Part of a small language model's weights.
Architecture: learned positions, no biases in attention or MLP, tied embeddings.
Training: a variant of SOAP for these matrices, 138M tokens, 4206 steps.
Each number is 128 + 24 x the weight over its row's rms, rounded and kept within 0 to 255. Layers, rows and columns count from 0. Numbers have three digits each. The size before them is the row's rms in percent of the matrix's.

# k: layer 5 attention key, 128x128, rms 0.229, rows 68-114, columns 0-63
# q: layer 5 attention query, 128x128, rms 0.245, rows 69-114, columns 0-63
k68 074:136062128120099101086112151163117153127156143158140121175132117138127114160124144116157103127173124133107133155092148080161139114097150116106126119123143129138157094128158116086103087116131109
q69 073:129137173127104113145149126141128145154145171155136151133102122150106107105128145094116120062127160149132120109149166131097124097069126163119149180126120110123060116145145135119124116110143103
k69 080:162129179148145138115126106125138094154139147131125124119142153132131096117171159144121137115107135093111113126105133104168120147126091122145154168100116067150115156134172150084141148157121183
q70 072:134132141130132126110105153169129129083150126149145127165131141124132124129147149144162103159141174129160123096156108100147099177160162117113118150154104153113115121154069146126103162151108123
k70 077:144115133112115138123091099086106123133132132123125109108178099125140097132122152148133091146155113107158112109113125124134097164137137176103088118103097110130125096152118141142092153154118123
q71 075:117132124114143139143087123105147130117148127115126097127145141120092127141088101120101134132120099112112152136147138130091107135112132178134158128159134146097145167128119095160155095140109130
k71 084:148143118145093159116125139094101132130105138083128120112129106140084118126128095113164122118153141099115143119138156160129115143142114158116164113208151153165099146143101081117167081135092088
q72 076:167121135110126166105093082123109139139133160156156090140119137163137144114127140150122100104139099131090142111165175116146080130113118160152166099133137141167078120122160119090122112158117080
k72 078:154135164113078112083099130127117102140121120137114124118115110150131120146136123153123122111124123142124098148158177137158106124150099137103106074097151146119111142116138125100143099113117128
q73 066:122184121168140107114142142139156101173126102158091124128142144146124139152134112123121125099125094143128117145150122125158131165093109144139075083157125112167128129144106148132098145117078144
k73 073:107152143130117078115157103157138183112125121149127103084124164153111085147123138135147110137119116134115136130138105132149145141119169125128096132127090136118094176107152123152152095160096116
q74 065:127181123124165181108127142144102086094149129163153095124149134125156087067118140141123129135144162150126161157126070116148142140115112156124156080114133156122060130102127150102099106131121074
k74 078:113141106130097109144155119132136134123142136135139095119121113156118121113052138098123163140080135138144104185128081124148121153110078109098107098106131117126091121156129122086153093149124138
q75 078:138103099147122105136175140103125135116129135126140120157115113129101095180184121150141105130123123127135158119097149148131132092129118099127181123114149155087142171104169136152172141099119123
k75 087:119125068112142103138173119110105152082135154108144142148087112142118171167157114142129146184093145118128148112155145129127134118106159133094157092140159106143135142088155113108151126121096134
q76 075:103114136117148092101151125103142129105112165128097155149130125121119148124176077146111088157117124119152155096106109109144155142112176111092142144131150123076154116117119129176095156140138110
k76 082:149122128115088116108192113110156150139142124086112138134149147099143126184147112139166143140118133108129131094105114131134116142123146140141129093119129138140170161140158085166103113163074091
q77 079:114114142150159174136086141150142145162147136069138085099093151098113124099083115113138112141132131130131139122137110109128140110095164113157151132119113116160154077156157126158143176103143167
k77 087:136122123145113149140121130160152136177130123102130100108104155131087126108120108106145151171125121147116115159128095117100132103097113100124177147115130164138087088132135142129163103137133116
q78 075:106166087121119158138126111112136099133117113123136107120094134128135124177105105151118108098153108150095127148172137120142109158159142164143180167145114100114102101152124116115153147108157162
k78 082:100170141159134157136124150100121110117127120137166093076093137140131161131129078145151106118136116111153148111163155098185119114139160163174116180149091149096104115138135110131146138104130102
q79 070:141127141124104144098084175151102120103134118063133160138152119121122128113117123083137130165138125133142147139177114123114136098142143129092140163137107143109143131123121115157107169153152156
k79 084:093113143127110117135153139123108131129135117074137123141138129110145139089140088108104150132159130132111126134127077107137093108117120107116105159141123142123158127156127091134138140121106133
q80 068:105139133138125124145166161097125158125086101125129119080099141133110136074101157145147084159095161115128148108150124152133138117095154138128118143144155095161159210113120124099153134136148171
k80 074:111111120131118125159108105140148121155152079123108140139114136074141147085169163167097143133148079128151143083136151179138156134104134106130141133116164123113120135134140124144115119159130098
q81 071:150130136147180144129137123168163125154107096129119118124117119117149120094117140106163069160120148109095120149130110099143162107100153145092158117092135155159140122126148118129123144131103098
k81 075:113164129115129172128120106128128124176128103146113077149114115109146103104123152141135123168097084127095114160162098106120132134103139090117146138151132161167099102103122127101110136154141101
q82 068:099119124109140097132141094129155148131121124132086096127149110159097094092149114110120146131157143148140101104167126099120136147108114139131096127121086115188134083168136090124105150137173117
k82 073:102106127110165135118126142138108163144162149100110140147131126146128133130116125120172175141141135135105077150114060095115157104118103132148093172138074122177139103137144131155068167078113190
q83 066:121134128139133133093089158148103146132140113092070130124160163145136133089129172112153092163113123135103165125133158116101152128098128151106111140155121120164165124099180102097128140124129121
k83 074:092096103121133126126175137141145167167123095131080097118133162147118121064137164118132118151154091098109126128095099077113161119127111136158138094102149172161143132119071136092142134133124133
q84 075:187131109122134119107123093144124161142090129160094134134107103106137138138114194130122140130133123121124138151108120145112162140119169106109121145107133085115128139142167116126108123121102087
k84 081:174122148108131144096131104086148134088160137141131113146133157139093146122087168117135112147124141142150114114116144123149130140082196095181137125136151131131120136140083127122101130147135068
q85 068:081118101129134153164128127123108097166127104163108150153130143107121123114158117115103129081138136146152131104155085104090100144092130110127111132144144135167158154126136124101130131128158093
k85 072:078178098113157158153139094120088106135183096126084190121139117140116096154125122074108088123113144155118089115160103142094134130124097130084140151122144106139109151134132112136133086092135162
q86 072:116155131139131138116134181121117179133165108110136115157126102099123122135108179102142143148097091173112108143101137132084149116101138092109116143129112133138148130108137131125119145150139139
k86 081:113099092087156182162097131134165142168167142123122159128112108122118108137130160126133131129144112147125105161110155115100126105122160064100143106128126137138125134147087106123137149154134109
q87 070:109104143142136152108156131064137094145150110131135153108119105147125144123102137141126104124123107114133162122169159169117076114095077125106121137109109161147105110162148074154095149141100133
k87 076:101101143226138144148155133142123111149125129117125154117083094115111148140150149116142108144106116130132136120133110156162078132122077150141104120142110150117125119142119077148108139150113147
q88 072:100154124136118122130145113149131126160124146178151096084134144181122116140135118133089140114105084127139137125157139125172163129102135132104121139093122121092094113134110161091162144097130165
k88 084:136113110118132124131158147139118095112124113135140125113158144166094126101174118125160121141106162169150112111141131108185147123098107117117132090102102119090115108139156129074116140164134163
q89 066:152157149127144137102158165162116198118148115132114137118107164126111085118159146113126136130133136160111144132117141121136141143109107099172138103153188114153058109172111112135159121150110161
k89 076:141121138111128153191143134111110147076167107089100120122120151119091064172155155126127103146120133104092085153093095129124135148119135128153120117127151154110096105133152170109126118120104148
q90 076:146086162148101106143117172146139094137117173112143085120171108137116141123107126123111122124100139145100135121099133123175104093172108117117129127179149114131113179111161126174156087134158103
k90 080:148073147118110136148125128121128107169100161126122105169167120147125139100120093171101115117128125123133125150097165154150093091098106105129185145138158097147128183122103115170153096147148088
q91 077:126095100144090097153088132149085128152151083123128098117111102101115162103127139134161148152074114129144120162155142069121169122154109075174124115133139136131090099138155121145109111173140093
k91 082:134084119135139120146098105116104100120159102092152095125143109122142127120140144087142118177119161115123100118154121135119120153166173080119143147142107153135156089093124153133122137130128164
q92 082:145134148149095169128106116100127085124157134110075089121099141099107098179129161105141089126129128099123130123078132128115167168114129156119119141138103082115098121120096116154145148146160107
k92 087:129146153166101124157123151112157088132152135155074154127130171106127133159118141147094113104133134101138156155107134121096135194124129139100144127105154086129131079118143102140144106159171075
q93 066:159170133126152132117117131082109147118132113134114088175116121157116122113135146138193146111161110091128119134092151141103138106108122074152114102118141143122137104120113139115134154156154096
k93 077:179145113098175142118098082105128156159157146175107151133092117142119149130146180123132133112168095076120139178137135133125124160108137087123152123118126142143149093096122146124113129113119132
q94 075:101151130174103139126117137177107139105144143135129126067104172120159136084147112147131148113137105148179137116166135120121081155131089139102132130116139116062098128124121080139152119157118139
k94 080:074118152119105083141135107137093109084129142139161085091153088113107123127111136128134121059111111157143127116145127123180111123117110178134143121150140107096167155172134120099116135126070121
q95 071:160080097116120149137119140138101111193128129139144137173127086126131111158141131133152094163082145139126124117120143150167145097144130125145139139144127153127098157165129178093119148145154107
k95 075:165053098142150118117144126124077126162119122140125126125097133104148125133137160155106091149110110121105133087135140136122106145096145137124092140123175150141109099134127115097164160132129125
q96 074:108116130101144134112126113109138129158110130125114148126152129151129204113179146129167108138129130139105125144130115101112120130168120109111174131104101135147135160079106140151105117159157167
k96 078:107103098122106144113129154103138100167178115140142117091125162113172147103109136150106163112150111149135161104117105098093124158135126132141119085116094119153124118122163109159092121134139148
q97 076:112110059151118130127103117177148117111084137141152148142090152128139118119148148150109126155146135129145147111101154120143118131132121096122156105092125094127112161091150159149105088104136112
k97 076:141131149091108140106160121170155141130108127116152163095111105076140131153089145082092142130101171117144120106114164143155125127091153128107164112135147149106135130123111145104098106153117114
q98 074:116159142094122119062119093159149168133132087138152112140143114146139132153137148177116112092142129128148136114168144133134174146105152148133150109119135149122153144130094134121074114101189159
k98 077:123143140131135094096132116099164166122140080152113124075089101109126115087154157152132131090107143182124152103178123134143132125109143160126114092165144149110143137091128135112132152105134118
q99 076:091138076110098114101128093119101086144173117160103134099131149100120147144133106138106121104102148149140135116113151123128135116151128136142094073127131117142123123092141076131118133100168143
k99 092:114110090127099125139153072127131121127128118166134173124130151104081147140135128148147115116137118178125137098151119126135123127099138178157167101134106072160175149117126100123158142097162161
q100 069:128137121142115161146122114133070111107117086100210126144091135111144157084118112125144142097145095119128119097159115167135157130199118141137152153120107142135141150134122094149094138117132121
k100 074:110112123083091114152104103108130103084129130095128122141120079088163111118077136107169136115136154106145142117130145125128120086151133138122142124179115128127129133105131111132110128102119104
q101 073:142119112147128110105132111090138122116117125140123129142103148065148135151120145123157134124104097101137166108132120100148121134119105150083121142139159175101125136116141104135182134122096128
k101 081:098118115122130096128135174073117174120133166127156133096080129114161126185082084143178119138098118140121126112132120124122126119073136110117128105136123164113152133140116113157182122145125130
q102 073:183169149119168120126104105140101097144130157147113135103113139126121082136130141117127151126129124094146120164112132165061093170157136101108156166116125107094149157119147167150102133100155151
k102 076:161119094120149114107117113117119101119127142144127103132140141160162127129129139106165123078142120110133155168101103168112097174147130092130125141105140062139104125171168133135092124128137109
q103 078:130162064117101162117146133147123141109133073099071143140138147140095137105157105160129104116166124146136091121159075117139103117091138164107135151167160086130156109122127121121137153110145139
k103 082:089108083107146129132135147111150133122086115130090140117168125114099139134112120092145150104158111134130114097171102108153088074146145161121099129164143107103158110134167150119166167102123156
q104 070:141153139123134112123132121103133161111111106102095084134103134192129099104153137120117104168133104109146128137129157149123114158132144118143109168129109110099102099114162141168083078091133095
k104 078:165098122108115098159126119102088181135091132090102094101145167099126120118147123132158108151121116048126106147110143094136125118147151119156151106143133120113157110116117137163109140114146146
q105 076:135147132094141106156092141153122082121091130134128134135124136170149141144106136127144116102155107150128095128125144128142146134169103159183130162144117125143109122158122096150142107158084168
k105 077:157115114158130121107107159112124110145148089134136091128120130130138121116106117095114113123154100115128084096128096122187122104163114163124083146163111108111114148132065090138148144169107116
q106 073:110129113144141113081149122136113117135151117086118132145121197109123155159122111085134178154135100125138098103110088106126121185124164142141128088134085146078112146125097139132176146127104158
k106 072:108098094143103073121162153095120105123180132104128141143148163164113109147107107113163081167121111123133146096076117100103146171152178141092131108113094123115103155149115116133111118114128104
q107 069:138117061160136133135157154125129128143172148141089103140099166081095148098116138186127131137115123135109165108107158130124087101113139146140151100096134099156147117132122136148155128104120141
k107 078:080099093092108142146102127106134136139095129143118168143122152129087138139138150167132109163156117129152114164119113148127162161080152129142131135087116118132151104184161151125104118133117110
q108 075:138122141096138147143120160124144137139091139114154144109124121159117175119125128164094085156087141168098182118128175098141143141088105146142181127113132150131119131125140098103128128134137152
k108 080:110113141098105126149124129137115132159110135115148153148126139134150168148128129111119110151149099140114139171123076117128134127128075127131166133105122193110164114170093138092162151159072136
q109 075:138106151126114161152113142129131124139122121152132139139111131120160116104109108143131086095129147166109112111112141081170106108115098146126143117124122100175136117142097119134152105143153122
k109 081:145170145128118149151145118137149122125150125136141091138127160145125094151144140145128100142117137144154185118164121111185125081139115130126132140123094138086119141147090115103132085100149115
q110 077:089138142149134159119105149151129155153114125147123117133102145094168137122119162160120084117116142133130152134028148178144144154127156133123179154138114161154180136118134148118120139145127129
k110 077:125127141129128158146112150105182151110137100141110114156132095096119153113121184131109117156150161106112180139084179124112159099175143162098164104120139149128144111174107126119096170136106108
q111 065:093095162148106108111155118147123073130148156141133124112124116136120114083142124098116167107151068124131098116126136156143090097157112094118146129123107137136122114163113138128144134104074103
k111 073:148137138118143142137105098158098099124142130111143148114165131154150124110096168101173101102102068116117159159132118160141141118144125122088132153088115120139160110121117132137132103133113080
q112 068:117128108083094131147113146144142090115103107127123121087104137131142133136097119144101093124107066149091105139121135140128132130135097153131138160156122111149140102165159149111117125125133104
k112 074:137143138134112135152131111147134110098090095097092137118047114095147100104102147107177138161112104140079130147167146086125153091160149124096177161140090131118114131138108146132162104143154151
q113 069:156117172135100108120121136130120116141109135101113154115136136066161095163120149146186113118114108129160168109113106129124118183127111166085154091116121083133156135133098141183133096162133148
k113 072:150141143120105134090128151155145119111128088103101166108126138107129141138104120124168100146102146146152149125108112148122147175132125179074145186150137107118139127127110124132143108178136154
q114 077:171114135151121149144175101113115091119125150117135101139098128159125165087145120134116150129129104138146103121139127160143146161148119107106145166146150160124117159086084110131100147131129095
k114 081:145115121104087125140110133130136134078139120136106161143125144128147147148076156128097119112134134116157146180118129143112108129147090103085072107117113109153138161103095129140119132174143096